config.toml
vocab_size = 8192
activation = "swiglu"
rope_base = 10000.0
parallel_block = false
beta1 = 0.95
beta2 = 0.98
train_tokens = 87130000
Each number is 50 + 15 x the weight over the matrix's rms, rounded and kept within 0 to 99. Layers, rows and columns count from 0.

# layer 3 attention query, 128x128, rms 0.0935, rows 79-95,110-127, columns 0-127
55 38 39 47 62 39 30 45 48 39 48 45 32 63 63 61 44 49 59 39 37 63 61 55 48 66 56 44 61 16 48 53 47 30 50 56 54 60 43 40 55 63 39 58 78 17 78 69 31 52 42 44 34 60 47 53 43 48 73 48 52 55 53 45 54 54 50 45 48 41 46 50 35 53 33 54 63 35 17 64 65 27 50 60 47 48 51 58 80 56 41 65 67 43 38 53 32 55 32 49 32 54 44 69 77 51 52 40 38 65 53 53 63 39 39 37 46 48 58 31 41 42 43 46 44 43 42 46
34 60 63 61 86 54 61 52 46 32 35 33 29 45 47 44 56 63 71 67 44 41 47 59 53 64 31 62 78 59 46 46 37 68 61 58 64 53 64 73 40 42 85 41 47 33 53 50 19 55 49 45 51 56 53 81 44 47 41 68 52 53 52 41 76 56 39 43 81 49 42 52 65 31 42 24 49 53 59 63 47 60 60 54 58 30 80 38 51 65 67 44 40 56 43 75 34 40 40 53 49 32 55 44 70 58 64 41 39 51 12 54 30 37 24 63 40 15 72 69 41 52 62 47 63 82 40 55
39 76 75 64 61 46 32 47 38 29 34 54 40 50 45 52 55 49 54 52 40 51 36 57 53 20 52 40 65 58 69 53 48 35 26 46 64 47 63 52 45 60 69 48 51 63 63 42 45 37 15 67 73 54 30 44 61 38 15 47 54 34 58 63 43 54 40 25 40 50 58 43 43 45 41 51 30 46 59 49 56 93 45 58 47 39 57 61 42 53 70 55 39 51 53 36 66 52 53 51 49 43 47 40 50 57 55 42 51 42 44 13 55 31 59 55 50 21 48 65 51 53 67 62 67 54 63 55
42 47 43 54 39 50 33 29 54 40 65 57 30 00 68 46 56 64 18 42 47 44 61 37 29 69 44 74 52 52 59 39 59 73 22 39 36 51 65 74 36 28 16 38 56 53 76 44 51 27 44 38 68 49 59 42 44 44 35 19 33 47 59 51 70 55 69 39 64 54 34 52 50 36 34 68 39 31 33 54 63 74 43 92 65 21 41 07 59 62 67 72 68 63 63 51 52 36 60 74 71 34 03 63 57 33 43 43 62 62 49 60 56 61 44 76 52 60 83 42 51 71 40 30 61 42 45 76
49 51 65 45 45 69 48 72 44 57 46 47 55 45 74 57 61 44 67 49 53 71 41 69 67 56 37 32 45 56 48 42 51 21 33 11 63 49 42 56 51 63 53 41 77 38 47 45 52 45 56 51 53 68 63 33 48 64 35 48 41 70 24 80 31 23 59 75 72 34 45 46 36 40 47 72 38 36 48 64 49 40 51 60 75 32 66 65 46 46 56 56 49 53 67 60 44 51 66 55 27 55 65 24 58 54 70 51 30 47 44 37 60 56 72 32 61 69 73 45 43 43 66 48 51 48 52 68
49 57 46 47 36 48 38 51 69 46 55 60 28 44 52 41 69 56 50 62 37 57 70 15 63 23 84 55 42 74 74 41 34 48 43 39 40 43 69 56 72 51 39 58 60 34 68 28 55 85 58 48 85 46 28 60 75 38 30 30 58 35 62 57 47 19 54 39 46 43 61 60 56 69 63 62 32 52 41 59 57 36 58 71 56 55 46 47 61 35 61 54 58 39 53 52 51 64 37 50 46 35 71 57 79 49 20 39 46 28 41 53 67 61 50 38 44 61 51 49 68 31 34 60 67 41 55 35
27 37 61 23 42 67 21 11 67 66 68 63 35 23 74 38 41 48 59 57 29 50 45 57 55 64 49 55 55 69 31 77 50 58 56 53 37 68 54 74 40 29 50 44 24 24 52 71 55 54 25 29 53 46 73 68 60 39 40 22 69 32 58 21 69 32 59 87 77 64 53 55 76 47 59 68 48 55 27 57 42 39 83 77 76 47 25 42 68 47 33 54 40 47 72 51 51 75 28 50 60 52 47 43 35 26 50 48 42 46 54 47 50 45 34 75 45 63 54 36 51 46 46 46 51 44 39 37
34 52 52 55 42 52 59 43 39 60 36 43 63 72 58 50 44 52 46 57 58 41 34 25 40 58 38 33 50 55 13 41 46 83 74 40 62 54 20 12 56 56 61 65 40 37 42 42 49 38 59 46 33 46 32 35 34 46 56 39 45 38 32 81 44 44 47 32 73 44 52 51 50 48 40 60 20 57 39 37 38 49 38 58 37 50 53 55 77 59 38 19 35 52 54 56 48 56 27 70 44 66 65 28 53 61 75 37 49 72 43 64 64 49 61 55 40 47 69 53 49 70 61 66 53 84 35 53
56 53 51 46 70 46 46 44 61 58 53 67 31 45 41 65 30 34 68 38 42 40 75 34 43 49 52 68 57 66 41 43 25 60 48 54 34 43 63 61 40 11 54 56 50 54 33 43 53 63 59 14 49 34 75 61 69 45 34 52 55 64 35 36 45 64 57 42 54 35 34 70 21 15 53 53 39 59 37 62 17 57 55 76 72 21 55 16 57 62 60 51 48 59 49 09 51 34 40 26 52 50 41 59 90 50 65 50 45 45 68 77 69 53 38 43 28 68 59 41 42 54 70 21 56 62 43 58
59 31 59 10 45 28 53 71 36 62 59 69 77 54 58 53 45 73 70 45 76 40 35 43 46 40 59 61 48 53 42 58 65 19 34 26 38 41 62 36 64 44 24 39 44 59 34 22 30 53 25 71 53 46 23 55 63 60 57 41 19 61 64 79 49 57 52 70 43 27 45 44 36 38 33 60 40 49 57 54 42 52 77 39 64 70 80 50 47 49 43 46 45 63 45 62 34 29 50 36 23 43 61 54 63 51 53 55 65 23 41 34 51 44 53 20 51 48 55 26 54 68 20 36 51 60 58 91
40 46 50 73 41 41 75 42 50 64 54 24 55 16 52 25 52 45 39 48 59 57 51 72 26 56 46 61 30 51 64 59 35 68 70 57 46 63 39 56 58 56 49 39 53 56 25 54 73 40 69 46 40 15 39 30 43 68 26 99 71 59 44 27 60 47 63 45 69 56 21 59 59 29 20 71 29 43 32 25 59 89 53 69 62 41 45 37 76 69 63 63 39 61 60 65 43 56 34 58 75 55 45 77 67 62 84 33 24 59 35 34 48 32 74 36 83 38 66 54 35 46 77 50 50 61 55 32
47 26 59 66 43 37 62 59 38 53 47 48 28 64 50 48 49 82 37 49 58 38 62 51 41 84 53 55 85 53 33 63 50 52 22 46 69 64 40 46 66 32 45 43 32 75 76 67 41 28 57 10 68 45 39 54 48 27 59 54 35 74 38 45 66 56 51 50 71 53 82 44 49 44 46 64 52 68 63 22 81 66 30 63 51 36 57 35 37 41 55 51 60 27 41 49 53 40 69 60 68 62 46 79 76 62 63 27 37 48 69 45 67 39 43 45 48 61 35 53 50 61 46 50 72 73 55 70
52 79 35 63 52 42 78 34 48 54 33 63 14 62 46 79 38 51 35 89 57 72 48 66 64 19 65 57 64 31 04 55 44 52 55 37 49 36 31 47 50 67 44 48 49 65 22 46 50 72 87 58 62 70 34 60 59 55 46 42 69 63 45 69 78 47 56 19 54 36 27 37 25 58 34 50 27 41 41 55 64 58 66 30 61 57 51 57 38 42 71 41 53 54 55 57 54 59 55 50 49 62 41 42 66 52 43 50 31 36 40 60 40 64 53 43 67 64 51 45 31 66 55 64 17 73 81 35
59 42 50 47 23 35 43 30 73 24 34 87 47 64 58 52 50 58 46 48 18 60 49 22 36 36 76 47 10 50 82 65 59 36 78 52 51 47 69 77 52 41 36 50 61 46 61 55 43 62 55 29 57 53 86 49 45 77 65 59 65 48 76 44 59 36 77 38 38 73 59 29 66 59 61 68 31 57 45 58 49 04 64 44 63 62 17 47 34 45 62 76 55 51 47 40 29 67 63 71 40 80 34 49 41 48 28 15 49 29 60 71 83 64 48 61 55 79 61 83 43 24 40 42 18 35 48 38
41 48 45 52 74 22 39 53 62 41 46 60 38 53 47 62 61 74 47 66 75 70 58 50 39 17 65 63 67 36 39 54 24 62 17 79 57 45 57 52 53 57 37 40 61 58 60 68 59 31 72 62 45 52 17 46 34 35 81 27 51 34 46 68 51 53 52 70 39 64 46 70 23 47 39 54 07 49 41 61 48 36 61 30 70 50 75 37 30 42 55 48 35 58 50 43 66 31 71 43 47 61 38 57 33 27 57 39 52 55 59 67 52 50 16 38 37 46 83 73 12 66 34 48 56 52 58 56
33 61 40 56 39 57 50 67 44 52 45 65 62 83 11 48 43 60 29 38 44 61 52 44 57 57 41 22 48 65 50 32 51 52 23 52 48 39 13 69 41 45 54 56 30 69 68 50 55 57 67 30 53 38 53 57 67 35 53 36 54 58 60 56 48 62 64 35 73 15 59 68 43 68 83 29 26 40 41 61 31 54 53 82 60 71 48 52 37 46 47 46 68 45 45 58 48 77 39 62 40 44 65 37 46 59 46 52 63 63 51 29 42 67 65 34 69 34 63 66 58 67 65 53 86 78 65 38
50 57 58 42 41 49 45 19 69 39 41 37 51 39 31 49 45 49 59 71 37 60 51 65 61 32 45 35 50 61 40 46 48 75 52 44 38 60 24 97 65 67 65 40 41 60 60 58 45 59 42 54 36 31 85 66 59 40 52 47 62 60 40 59 82 36 64 30 39 68 64 67 25 52 23 73 50 48 44 33 67 47 67 63 54 67 60 46 50 72 51 56 52 56 44 58 45 65 61 65 91 50 48 79 70 58 27 52 48 47 72 40 50 43 38 39 79 71 66 48 48 43 38 44 45 39 38 33
43 60 58 52 48 51 57 60 59 41 56 34 43 49 53 34 49 55 76 50 57 33 49 52 70 62 32 54 36 47 39 60 43 50 59 66 67 57 72 87 53 70 51 55 46 43 33 61 63 65 49 59 65 57 31 39 59 63 20 56 47 34 56 23 57 36 38 45 61 53 63 40 53 58 56 29 30 59 60 55 44 57 41 58 45 74 54 46 43 51 64 42 34 52 45 59 41 49 56 54 51 23 58 50 79 49 67 43 48 53 40 56 38 60 45 74 46 32 53 46 50 54 44 44 55 41 37 52
55 40 54 50 54 39 36 46 52 53 69 25 47 71 62 53 57 61 37 62 62 56 34 61 43 50 67 45 50 63 62 55 40 46 40 41 09 45 15 56 33 28 44 45 69 57 30 60 54 53 52 39 18 33 59 64 46 48 53 53 64 55 69 70 57 78 48 51 42 35 49 65 52 61 43 36 61 54 21 66 34 46 59 42 43 52 38 53 38 44 23 68 75 49 45 54 47 70 49 78 42 63 41 50 40 73 43 62 44 30 46 26 17 46 39 60 45 36 67 53 26 33 64 74 62 64 69 62
34 25 54 53 56 25 66 42 32 50 24 57 34 26 31 44 45 44 58 56 26 46 51 56 37 31 49 56 41 88 36 57 56 45 57 30 49 53 33 64 24 22 54 26 34 47 55 42 75 77 61 62 68 53 73 49 42 52 11 69 85 55 68 57 50 46 63 55 62 51 40 67 41 54 43 44 47 55 28 49 36 65 62 44 63 49 67 30 83 59 60 73 47 55 77 56 47 55 36 41 53 25 40 47 75 65 34 33 40 31 41 42 49 73 44 56 42 60 53 79 57 30 71 34 73 65 49 48
45 69 76 56 48 36 68 56 51 40 66 24 51 54 48 76 78 48 26 60 53 46 44 30 53 15 48 58 50 56 40 40 40 66 41 72 59 63 49 64 79 93 49 50 59 50 33 70 51 32 63 62 44 48 54 33 49 56 48 28 76 38 48 67 43 57 32 49 80 83 47 28 48 52 84 58 39 53 34 34 33 62 25 60 61 50 57 43 36 44 54 64 34 40 48 10 25 25 60 46 46 34 65 62 38 81 41 55 77 68 26 49 46 25 68 60 59 58 41 58 69 48 46 74 44 38 46 67
54 37 63 81 79 49 31 66 55 55 34 53 42 49 61 49 59 51 46 42 47 27 56 52 47 58 75 48 43 34 28 53 44 53 44 50 59 50 44 49 27 47 05 24 72 44 74 37 63 65 54 54 28 45 71 54 39 45 25 53 48 61 61 16 10 27 56 71 71 37 56 44 48 28 64 42 22 43 47 62 54 77 28 80 58 37 63 69 66 72 31 62 48 48 68 55 58 33 74 31 79 29 38 39 60 42 65 75 18 41 57 29 55 50 43 54 62 25 55 46 83 59 52 33 62 30 66 63
29 35 45 83 41 52 28 46 38 52 31 05 34 53 44 47 52 50 65 86 63 32 39 45 35 54 63 54 69 48 46 74 65 31 67 44 44 50 45 53 49 00 50 48 38 34 73 60 63 20 76 32 80 21 50 59 52 76 59 43 50 52 60 33 39 48 60 30 82 80 43 68 53 55 14 50 54 58 36 56 50 21 41 32 53 74 88 32 72 70 85 76 37 15 47 48 54 42 49 70 65 47 40 80 48 39 52 29 76 36 50 56 73 75 51 58 49 41 60 47 60 69 51 38 75 46 44 44
40 39 28 54 69 52 63 39 34 39 63 28 46 22 72 62 82 35 32 77 33 23 55 42 41 66 43 54 50 54 33 51 50 50 55 46 95 62 26 58 57 38 45 40 65 71 66 50 30 60 52 51 23 31 29 26 39 50 73 22 81 50 29 30 44 52 66 50 59 48 22 43 43 49 78 46 50 34 42 44 54 24 46 50 29 20 58 53 64 55 27 48 49 26 50 61 45 71 05 57 64 46 44 67 57 56 46 51 70 79 53 59 56 27 50 39 32 58 80 52 49 47 55 75 55 69 34 44
60 35 30 33 53 39 54 74 40 65 43 46 33 57 38 53 57 51 35 51 43 73 68 62 73 63 37 18 34 31 38 47 08 21 49 37 36 47 42 57 62 51 41 25 23 23 74 57 62 49 51 59 31 56 78 57 65 57 36 68 57 51 62 46 59 25 57 64 19 68 75 44 63 60 59 47 40 44 52 50 72 55 44 78 57 73 62 22 48 57 66 53 25 36 57 57 43 42 30 68 54 38 39 77 64 57 52 43 56 27 52 54 40 47 46 20 29 70 53 46 55 57 34 38 39 51 54 40
51 44 62 89 55 53 64 13 69 41 02 08 43 35 66 58 58 18 75 63 29 56 62 55 23 44 42 40 47 44 37 48 39 70 78 66 81 69 55 51 73 40 69 25 41 36 82 42 52 72 65 32 46 47 26 55 49 40 30 59 55 48 51 60 21 39 57 31 86 57 43 54 29 46 05 49 38 58 52 69 19 45 53 45 27 23 69 46 75 78 63 49 62 55 32 39 36 70 38 46 82 58 54 52 65 51 56 49 63 43 51 59 61 64 52 55 55 33 91 61 54 59 71 69 50 54 51 33
62 56 63 45 49 45 35 55 52 54 49 51 34 33 14 33 31 41 30 56 42 45 79 40 42 44 28 69 49 56 30 63 50 58 62 40 67 52 54 71 38 53 79 50 71 51 52 27 56 29 46 40 99 48 62 52 56 58 71 51 75 29 54 65 42 29 63 64 31 61 35 62 44 51 51 74 46 30 40 88 54 74 29 28 27 41 83 56 88 80 49 46 69 63 47 46 20 63 66 50 36 65 67 69 47 36 49 10 28 65 66 67 44 34 38 45 74 56 57 33 59 73 45 47 50 29 49 54
54 46 72 58 34 49 43 64 54 65 62 45 54 54 54 37 46 55 67 22 49 72 64 85 61 66 34 59 27 29 52 34 32 59 13 30 24 37 41 63 32 00 45 44 58 44 31 63 35 62 49 36 56 68 28 87 56 43 73 34 62 52 34 66 36 39 24 54 65 23 57 33 51 53 64 29 38 73 34 72 54 41 18 75 56 65 57 61 38 64 72 34 70 34 45 28 37 31 48 67 19 26 66 17 65 48 29 71 76 47 41 50 13 30 33 72 43 57 52 83 24 52 47 48 42 50 82 29
56 51 35 49 49 64 66 60 42 36 71 64 48 11 19 60 33 29 50 61 43 71 38 62 45 85 26 47 48 68 49 28 38 32 55 21 74 47 58 26 61 52 59 59 61 55 52 33 48 52 59 55 35 51 57 41 43 50 77 63 70 37 26 60 35 66 59 54 35 73 69 54 48 66 35 49 59 47 51 40 43 59 52 47 67 37 29 67 44 35 60 40 73 49 53 63 50 76 56 59 53 66 80 62 51 48 52 56 41 39 48 33 53 67 61 48 70 60 54 52 39 30 46 44 51 56 32 56
43 35 57 64 61 89 60 68 43 25 69 36 69 63 75 47 57 33 55 38 56 45 58 43 36 61 48 46 30 24 73 49 51 34 36 54 39 44 54 43 70 53 26 34 38 59 80 52 57 41 53 17 50 46 04 47 70 64 66 43 24 64 19 63 56 54 27 47 67 43 54 62 29 39 71 74 34 46 37 23 40 57 33 45 41 60 35 48 39 46 54 38 45 50 19 32 51 48 50 37 47 52 26 57 49 52 42 45 41 42 61 42 46 10 54 51 38 30 71 40 58 64 64 61 54 32 59 40
37 44 58 66 07 44 07 56 41 51 41 60 30 32 55 31 69 68 29 44 56 83 54 62 73 69 34 81 19 54 85 59 53 51 40 52 43 63 58 47 60 79 31 55 44 48 35 64 46 74 73 44 48 35 70 38 36 57 64 57 29 45 25 45 26 47 75 79 42 44 34 52 37 67 19 53 44 44 22 60 75 59 69 50 62 20 81 43 35 28 19 54 49 59 48 80 31 36 28 43 63 36 48 59 57 32 43 51 59 17 48 20 56 56 41 11 35 37 52 58 68 46 33 40 06 37 50 54
52 49 55 63 45 79 63 59 78 34 52 61 47 69 46 49 36 34 36 27 31 31 58 55 64 84 46 45 59 44 80 46 66 37 40 51 58 50 50 49 53 22 60 65 56 52 57 88 26 48 62 58 66 53 37 35 46 47 60 41 26 42 40 27 61 37 48 27 59 60 47 57 61 41 57 33 36 60 37 45 68 53 72 55 50 55 42 36 26 35 70 42 64 68 41 48 65 48 55 37 39 57 45 43 50 32 64 45 51 41 68 68 55 60 21 57 36 59 57 47 56 58 65 39 50 41 36 60
45 45 54 25 59 15 80 63 40 69 80 61 62 37 76 23 48 74 66 27 64 80 38 46 48 26 62 36 68 64 70 55 45 33 60 60 37 00 33 56 43 84 60 46 32 75 26 14 37 35 45 52 50 73 34 45 57 49 50 40 34 22 37 37 45 73 40 40 54 76 37 58 49 68 39 80 82 55 64 55 47 57 50 20 32 72 58 41 44 38 57 45 48 44 50 39 84 42 59 65 70 48 56 70 54 81 70 51 40 74 37 65 55 62 69 46 49 23 37 68 28 41 36 45 89 46 55 54
65 54 48 42 39 44 71 78 39 56 57 62 51 84 25 29 40 80 58 53 50 55 47 61 39 31 79 18 47 35 54 50 70 56 81 29 25 75 34 36 54 25 70 53 47 45 30 35 78 39 49 37 48 44 74 54 27 65 46 50 65 56 52 43 41 48 38 69 55 26 34 50 32 43 56 78 34 33 53 43 58 50 52 57 32 44 42 71 35 46 86 29 40 54 84 48 52 49 67 56 35 74 41 25 67 45 40 53 55 70 41 58 37 71 36 63 69 33 62 73 48 36 36 09 43 82 43 36
67 64 69 43 64 75 78 35 33 64 46 77 50 46 41 38 37 50 66 53 37 74 61 31 45 40 55 51 75 53 67 66 55 67 46 31 25 66 61 40 39 68 90 42 62 32 32 51 66 57 63 72 67 67 37 44 63 50 53 42 45 34 36 45 44 45 38 76 27 40 35 36 38 08 37 42 63 52 56 51 52 55 63 42 27 45 84 42 58 61 58 58 40 42 86 71 09 73 52 37 28 49 29 50 37 41 30 67 52 38 40 35 54 67 58 68 62 51 58 65 50 48 26 46 47 29 37 50
# layer 3 attention key, 64x128, rms 0.0979, rows 46-63, columns 0-127
59 44 56 51 37 39 37 40 49 31 44 83 61 37 71 59 78 52 40 64 52 48 41 45 70 61 54 71 49 45 62 48 57 61 55 62 37 49 62 53 68 62 62 47 46 42 70 75 49 55 27 60 63 59 79 33 51 45 39 53 47 46 52 71 51 60 69 61 60 25 49 43 45 40 55 52 69 50 59 50 39 72 41 51 38 43 38 72 46 65 50 68 53 49 32 48 40 26 39 58 48 60 43 47 42 73 60 55 49 43 48 15 59 31 20 35 63 47 52 57 49 46 35 34 31 45 40 76
63 57 60 58 70 61 54 57 70 83 92 30 58 41 41 41 42 44 52 43 53 36 88 58 29 45 43 48 42 52 50 63 16 38 63 58 56 43 59 52 37 33 58 38 49 25 33 59 60 78 60 47 59 38 34 51 57 50 61 42 11 41 46 36 60 52 54 26 81 43 55 70 62 78 73 54 39 60 21 58 16 37 64 56 44 40 58 42 39 65 31 53 39 52 48 37 32 64 51 49 29 56 59 63 67 55 39 34 53 60 32 38 43 71 36 71 44 66 26 33 60 30 55 60 79 62 53 41
41 63 65 68 67 46 42 30 83 43 55 68 55 36 54 53 48 89 54 55 48 18 87 19 62 42 56 37 64 46 68 45 67 59 90 54 56 36 30 43 50 38 36 53 55 41 35 42 60 52 64 66 53 44 38 58 68 42 72 17 44 55 60 33 11 45 58 56 39 26 52 52 53 46 81 57 40 67 64 71 41 25 48 90 60 66 75 24 60 49 58 40 83 59 52 59 39 40 44 65 67 68 45 49 51 50 36 36 78 44 74 40 61 50 61 88 56 55 65 48 38 47 27 37 46 47 77 15
60 46 36 49 34 47 46 44 22 30 69 23 31 48 38 35 45 44 63 36 34 55 41 46 39 11 51 42 65 34 51 73 52 43 58 40 58 70 48 60 55 68 46 63 61 77 46 53 36 30 28 25 70 56 81 24 49 34 26 63 38 43 44 48 65 56 40 43 20 63 57 45 34 34 28 53 44 68 45 17 51 65 45 46 15 47 41 49 68 61 60 71 61 36 44 75 79 25 26 59 58 52 36 50 39 48 27 48 60 65 44 39 78 38 61 63 41 53 40 16 67 50 64 77 55 58 56 76
57 35 42 49 47 54 70 40 41 54 69 64 66 37 78 65 16 51 45 66 57 23 88 25 50 59 42 72 69 73 38 72 47 41 49 38 41 51 64 40 49 31 26 52 57 17 40 74 51 38 51 52 67 64 44 30 34 57 37 36 20 44 46 38 23 38 22 56 66 44 55 45 63 89 43 42 33 58 57 56 30 39 84 39 38 74 57 00 50 24 61 60 64 35 45 67 71 72 61 66 41 56 60 66 59 48 56 37 45 63 65 39 04 53 48 43 43 31 57 27 50 55 46 58 45 43 36 46
69 31 73 48 62 67 34 57 52 52 35 85 66 45 42 34 09 80 44 31 35 39 61 64 46 55 26 64 39 60 51 41 43 44 35 40 38 46 43 31 74 18 44 41 56 37 32 56 50 83 74 56 35 27 35 48 54 60 60 42 50 73 60 36 45 63 54 43 42 10 59 66 70 65 70 58 64 78 53 48 34 52 81 78 29 61 49 49 37 51 44 32 47 46 54 73 29 23 51 54 43 67 79 42 67 47 49 61 51 36 66 21 43 53 48 16 68 50 54 36 31 25 45 48 49 45 35 53
59 69 80 49 29 46 55 57 36 43 35 51 39 55 62 58 57 36 59 33 44 65 30 27 55 51 52 31 34 59 39 30 38 35 46 53 29 46 55 29 27 60 70 67 41 20 34 38 83 71 43 47 41 57 48 45 54 69 11 57 69 41 59 56 42 58 38 37 39 77 63 57 58 60 47 59 74 45 68 31 55 68 51 52 36 64 42 47 43 46 47 34 51 51 74 55 60 54 42 65 41 38 59 38 20 67 48 29 80 40 60 37 32 46 54 24 70 48 75 36 41 73 55 30 57 59 51 69
48 68 48 59 38 50 30 19 56 40 55 51 54 71 50 44 65 60 65 51 39 14 38 66 63 45 61 77 68 37 62 48 50 60 56 41 51 59 63 43 21 34 76 54 60 41 11 59 52 59 49 50 43 41 43 53 37 35 51 47 81 25 49 39 44 84 30 45 71 49 14 43 44 63 40 16 44 73 31 49 51 53 43 61 53 52 43 64 36 62 52 45 63 30 62 30 51 53 50 48 07 48 45 50 42 28 53 33 72 41 49 26 47 40 43 33 57 54 43 56 44 38 55 22 71 40 46 75
55 45 53 33 55 64 53 76 50 54 73 57 54 46 61 55 52 28 74 43 36 51 48 51 32 51 49 66 26 50 36 24 53 69 73 43 99 60 74 56 42 54 48 37 35 35 48 36 55 69 67 83 61 62 66 68 57 70 26 47 51 41 57 82 51 45 81 65 49 37 72 36 56 49 66 41 56 55 50 19 36 80 32 71 39 56 60 26 62 40 36 12 49 52 62 54 29 33 71 31 46 49 59 07 61 49 47 43 55 42 33 53 32 39 46 42 54 39 50 38 55 66 59 41 72 62 58 67
58 40 32 60 53 54 76 48 64 56 56 66 46 43 44 92 80 36 68 58 38 34 51 33 49 57 39 36 63 49 34 42 47 61 50 64 71 44 48 24 47 46 82 45 29 65 41 74 48 47 50 48 41 48 38 55 37 56 46 45 57 64 34 30 36 32 37 54 59 84 43 58 22 42 50 67 69 94 76 47 36 44 49 58 24 51 44 36 20 38 74 47 60 43 45 39 23 36 52 74 46 58 51 39 38 48 39 69 62 34 58 47 51 57 67 40 44 69 33 40 24 42 57 48 50 39 37 42
52 65 19 46 17 42 50 33 47 44 56 51 63 60 61 54 75 70 49 56 61 63 34 42 45 49 62 59 48 20 45 46 32 50 48 65 74 63 53 49 58 62 24 62 26 43 34 49 58 50 31 54 67 67 69 54 60 67 18 34 46 31 46 76 32 51 40 52 19 50 97 55 39 59 75 53 34 48 72 55 38 36 67 51 46 64 35 53 45 51 40 64 23 41 33 46 44 38 55 31 66 32 38 44 46 56 72 32 23 55 43 64 77 66 76 11 50 35 11 44 47 34 28 18 57 46 36 56
52 40 21 54 59 42 25 50 47 31 37 54 36 55 83 49 60 35 64 55 41 32 50 48 59 47 78 56 57 51 44 61 30 64 70 74 35 52 47 63 44 56 69 25 55 53 62 71 63 38 31 48 32 34 58 31 54 47 47 54 71 61 30 56 24 53 34 47 72 32 63 62 50 34 20 40 80 32 56 22 65 52 29 55 38 41 61 32 68 34 51 45 74 46 52 33 63 54 23 85 48 12 44 26 45 40 59 67 53 46 24 60 38 47 36 63 55 34 37 57 64 31 72 67 52 48 60 31
36 49 76 68 57 62 38 60 63 61 40 53 40 38 57 89 46 31 50 50 55 32 51 79 45 63 33 62 41 63 46 51 54 54 53 28 58 60 66 70 47 71 16 53 80 51 70 56 54 44 74 59 73 38 51 43 32 48 47 48 40 39 46 64 16 51 44 44 64 27 46 40 54 52 37 46 51 35 47 59 58 75 52 26 37 70 41 44 45 66 68 76 61 59 47 51 51 61 36 35 94 63 73 36 56 57 66 42 58 42 50 36 45 59 33 49 34 47 40 62 56 49 44 22 38 76 56 42
48 54 46 50 61 40 51 26 65 44 40 35 47 43 45 59 40 46 46 47 13 39 47 65 60 65 45 48 53 05 40 60 72 40 53 50 52 30 53 61 18 56 42 30 64 27 39 45 44 39 38 51 39 46 49 33 57 60 38 89 48 59 49 44 66 35 38 30 50 67 71 38 51 44 41 35 40 30 59 41 63 15 84 65 25 57 36 55 42 71 46 40 60 60 22 49 71 65 63 56 67 50 46 45 49 22 43 40 40 65 55 64 55 71 69 51 13 62 54 50 33 63 50 53 46 65 74 26
41 72 67 43 40 41 69 65 42 47 22 84 49 70 67 55 73 46 56 57 62 54 50 51 56 21 63 51 29 75 32 35 59 59 47 48 54 49 50 26 39 74 58 48 71 46 73 29 55 53 39 27 50 50 57 54 50 76 57 63 59 65 79 30 66 58 39 65 56 29 20 18 32 46 32 50 30 50 53 38 55 11 68 37 53 64 44 70 52 42 40 64 61 39 50 35 29 61 28 46 26 39 37 72 51 43 49 22 42 56 43 40 49 55 54 38 61 37 60 56 60 76 64 15 32 48 46 63
36 64 50 62 38 45 38 73 31 42 46 41 39 69 58 33 60 70 31 49 63 41 44 28 52 64 39 60 58 48 51 76 45 75 74 68 66 81 51 69 35 70 57 44 55 38 65 48 46 35 44 30 47 51 67 68 32 25 40 43 30 78 49 16 44 46 38 50 59 68 66 62 21 48 44 56 46 42 52 49 44 49 61 43 30 44 36 66 61 47 69 71 45 64 35 74 60 57 42 52 64 48 47 43 36 49 51 91 18 51 26 43 68 46 51 44 45 58 60 58 59 46 51 47 91 42 46 57
59 18 33 54 26 76 52 40 74 32 51 60 35 49 57 40 60 51 54 28 51 44 39 39 67 43 49 34 30 39 52 46 50 64 54 47 39 53 44 77 71 43 62 41 51 41 49 77 40 54 43 62 51 61 46 23 50 47 52 35 49 62 81 29 48 33 83 63 43 54 45 65 46 38 60 28 47 25 38 36 42 29 39 45 42 42 45 43 57 73 47 65 30 12 66 65 64 52 47 62 38 76 57 42 10 54 42 17 62 28 65 53 49 50 99 75 64 37 54 52 57 31 48 53 54 43 41 64
37 41 55 50 40 35 38 86 72 19 66 18 66 27 55 59 67 33 32 53 41 16 49 32 57 50 53 57 33 40 45 45 59 55 70 29 56 44 43 25 60 39 46 91 47 69 20 55 54 32 51 54 28 27 80 48 41 46 40 37 55 62 31 61 66 42 34 34 51 51 60 63 54 72 52 30 58 53 36 67 49 37 61 58 54 32 51 40 56 27 39 45 46 38 63 31 55 60 39 74 53 72 61 54 38 56 43 29 56 67 55 50 55 54 60 60 73 54 52 23 69 37 68 58 42 43 42 49
# layer 3 attention value, 64x128, rms 0.0838, rows 32, columns 0-127
55 37 74 97 52 53 57 40 46 62 50 44 30 40 62 65 44 50 56 56 49 47 47 64 56 41 68 38 58 53 62 63 62 49 60 43 52 34 44 65 53 44 54 64 50 48 64 63 76 40 53 47 66 68 40 50 51 41 55 40 51 53 53 64 51 56 49 60 58 56 35 63 43 32 30 62 48 39 38 37 60 72 58 41 40 73 64 77 47 18 33 29 60 44 41 55 73 41 53 33 40 80 62 53 57 68 39 75 51 48 37 46 37 28 44 35 63 44 46 42 70 32 54 42 66 53 57 36
# layer 3 attention output (transposed), 128x128, rms 0.208, rows 64, columns 0-127
62 44 59 00 48 44 64 35 37 44 52 87 61 44 64 41 75 50 54 25 43 55 44 39 66 34 50 24 60 36 72 27 52 33 46 66 43 45 49 10 63 55 74 46 34 53 38 47 27 40 51 63 38 13 54 71 35 51 39 46 43 36 47 64 43 54 40 35 45 42 30 24 76 46 58 54 40 56 64 43 39 31 21 69 72 48 46 46 33 37 58 64 67 56 16 35 56 44 29 46 55 53 49 60 37 32 58 53 56 73 43 44 60 69 39 78 47 51 31 47 51 69 57 33 38 54 63 41